From a checkpoint of a small transformer trained on Wikipedia.
Architecture: RMSNorm before each block, exclusive self-attention.
Each number is 128 + 32 x the weight over the matrix's rms, rounded and kept within 0 to 255. Layers, rows and columns count from 0. Numbers have three digits each.

# layer 7 MLP down (transposed), 384x128, rms 0.143, rows 212-222, columns 0-127
105096083195120200125081091062076161162130119105099191073138178062115154151088113120086139133110124150106110164170139187126114154095151175119104131167137149147112087098094182102113054122139152104055111089148116159128090169104097123141124126126114106115141170137115094097144163128112158098067128175072094156110107138103140134115154089105132126159132162124099135129095112128135096117175
125085097135054051098176111147150177062100162174102036185138157193072119143097138157150091116121091062115076123129139073146146143163127138063086089097127178099130101143159138054119147149097161119081123080081042166085169161176084139134131164082107098149123130097128121123206140131137092133157139067139172101145189122062199159052152074159117089094118183155137141141171139104237087076127
164136179122084140111144206135093062126175131146115173144099145121187124148116121128193193174121119146129151176131093170150141066107087116140106077107079134121139160110096156145161124095169120162158118162109118125090116130102094165144121126134151152129138166119092134094126179136192163155151150125143127142151172094143147124115087136152122153156134120156130186186123073135182194167148
109122163140162138135205114139144138109150135121103164069085114085102107088097130143180063121152117097131137106139069155104113128048109212139128115094158130111130114047188115108115159122124158140094145086116146177119141063089107103128148122063104166103116161175122164146130089102119146131163143134141141228136149102166127092168167142154134165092128135133195168135111059120123133132105
061132116172148151128123118132114132152170161173154168113085136139088156137145146149146088110125096096087134112175093142136115121154075110141145118102084132120116195253101128098173144185163120105184125078170165111158139177086147149192105121182113120135067160081128121177133075096087150107146134143112157128158127080110117154134128134094157130100172146105128117130117126108165112122126
166085131171142100136151135087150100090109134106174154173106097125100162127075127192153064154169160168124108109232092096170076168101183176062132071153101129146056152121129048099138122106127131130121142123078081139150099142103161135081117111130104147144142086123136150094134123161132124146130149087100135166150141140105160088099173162122094105106122133150117119122097113130121125212138
176144208130113092127162139183164020147151174095135125152100127182138143115092140116113095165158176093106102102143104134164142123167090142137157121132166146148108144200094111107181172105078122126186132126169129149102135165144164160109126108166148146131145178154191161143174113122110131090097114148165147120093154130127171103092129132127126117113120135125147167049097090165068114164094
153155150129135161182157138149183090073132106115116118030111119163048077117106118099207070122097073033088130143096028149186116084156118083163150140096114135157148106165168137128123180050091182167139195186110153153105143102125121120075132073155072053081127061089113101191110181155106091157064103173109130184149116183155165157071125159121121073139066102126090095109161147105111117162097
105187099096050112170147153066193138176158061152147099135130164164138115076101144184069123071105122119119129133063175129160059098079132114157101133173096143131168149138103095131087115108118181137116128109121121109131090151129115111130132104121125112108129123099105147133145147116111102132130115102114079179123119144142091090094133104133132136125159190154134224132178165161096129122139
167117138126177165107136119032148122139119146098111111089157098097159150062119120110130144172179114136066152112187217138187131182102091069201158106119135169150153117065098148107110134179074141183079115144134142108122133206164102092103104109165082125124153141109177153133123104152109070121137144167088104103065181197123163161072053090092097070161062136099120152098144111164115134124142
182093152166110155134139134088053153124116123161137141130118135178133118166095134048108120159136158084129175128101185074141098219113154150143136059110144162136122080095140079152089172149095133103128085118157177131113078108115153102127082130152138104093102100120166167126120056158063153113155134109195117146134183063148121127089100094070065101100130111078142110109146103129124099105131
# layer 7 MLP up, 384x128, rms 0.144, rows 213-223, columns 0-127
107078111169163123126081084160139195177138080114154086134139171097125112128146082151153150133150170126125101058156107143165119137163172125084104044131168081093148144151138119168104138140100042098079169061140106117121089158118127130083116097105169184097172154151158108129129175135121090127027086116111136113125111121187170129134097159181080123071162175174122130140095093136097129134175
136129129126130145190120188151137159147087083129185116180101155121139162108108084154134172125143123116107151129171083157104134105199112153053098137112120119090092076145088184110127166098124097149124125161100127120106101131143100120156115177155129143127085111136078105113095116097133098152134103107123185101121107097150188226051090115162105134172115157165048159122162097082133122107155
103126127137135173150139152134103173112161049116096135093174173126078139058143102170140088149170126148100112113152104100084088129103178196093092074129179143171072050115145135098066107168126098125172143102217064141106085145133117155075101091080098115147147126132098131154093181082140084184169105067170152170128172106172119099092181103167094120101128107109162096163132107159102145189159
142092094171148152100134138109120143184123111131113122162133089109092128107144124106109137121087130111109101070089104122166085147216178094108124068112127067148114142201184177105121146089174100102135125127141095105156171184180149122120161141171140065103113108079142135163103154104138169165134141099119156145152055115149143176139132090146147094119079152109135162168119128130140129169085
118138081099147141087067124100147118194111123125087172134165143102100104062111153150134186133122142142143168160101156119078143067114129158148120129178134145133157108141197224126091116112165114052124164085137119143074129101130076172132065108111142147131153176082140099127114176128160186121119121130099140139159160147133113122102089138120131157147124114094140099084063164137129128113090
078126073080191167149081084153107163163089095151150097091115148142162089111097173073132122080106095129128138158161134095140154146088138119137101095081160131129137104140125128201055153142152063131080116084113096107079182113158125099147105108134116112129097112129143069107123092126117137124145134165164147148086128101111105158132105122110152160105128087072153094133084150109123119180109
125090109155138185167122075065168175168081081111065148139132152119126131163153081185059130128140108090175159156126164096104074146174089072115050123147123107144133147129137188122081133076127077052107067129127037123177165150177169155114075128077145125102193113135198154130094103148133139158093093147112158108154131142177085138116105179136110087121085103121152112158143130169091122115162
127108107131156122129134130151149152137078134135087160087141142120182089099116119144105133140160090144148095155193173135117095162098169093094129122159161100125131102161087164152067110139102081112173181154082163100160180136194155090145110104154092179097149101152136112116146095145054127111172091101125168100118117082116115136075126113099169112098094062162168144166101110138135088151145
150068138110181187123084058089133127076094088106133110066158169198164070141074096112135188061215183133084070160188128099133150141165091078131119128077131164138065118136125113107080135156106081099154127130121148152083139102166152131099164120148117100049095173170134061121120162173080096118085111135125194130106158126130178190045131166121123109140105161094102110153126149117096131117138
184113145154117132120145087110152141121182126098171169183163159159158110114129149116091079138140193110119105112142190061130093156145142133179080076124191103104112050165151139099069146146082127128111162149137138065074085140159138115061112087142113118075129127133136059102113125126135109145119103092128142180093161128136128197075178098125153087100066072091174037145133130092090120213103
137118113115113147127147139131143154113098101142136118102148207110113134171136098172093149105087166156110143128148156079101067172143055143128107149175163144131170146128130142093126111114130116044163196085170164130091108166086188125110108092163157173124184188106124184128121126127137144120222086089096137085147096157130149146119103132110096089086128104156141114122190146182155120231133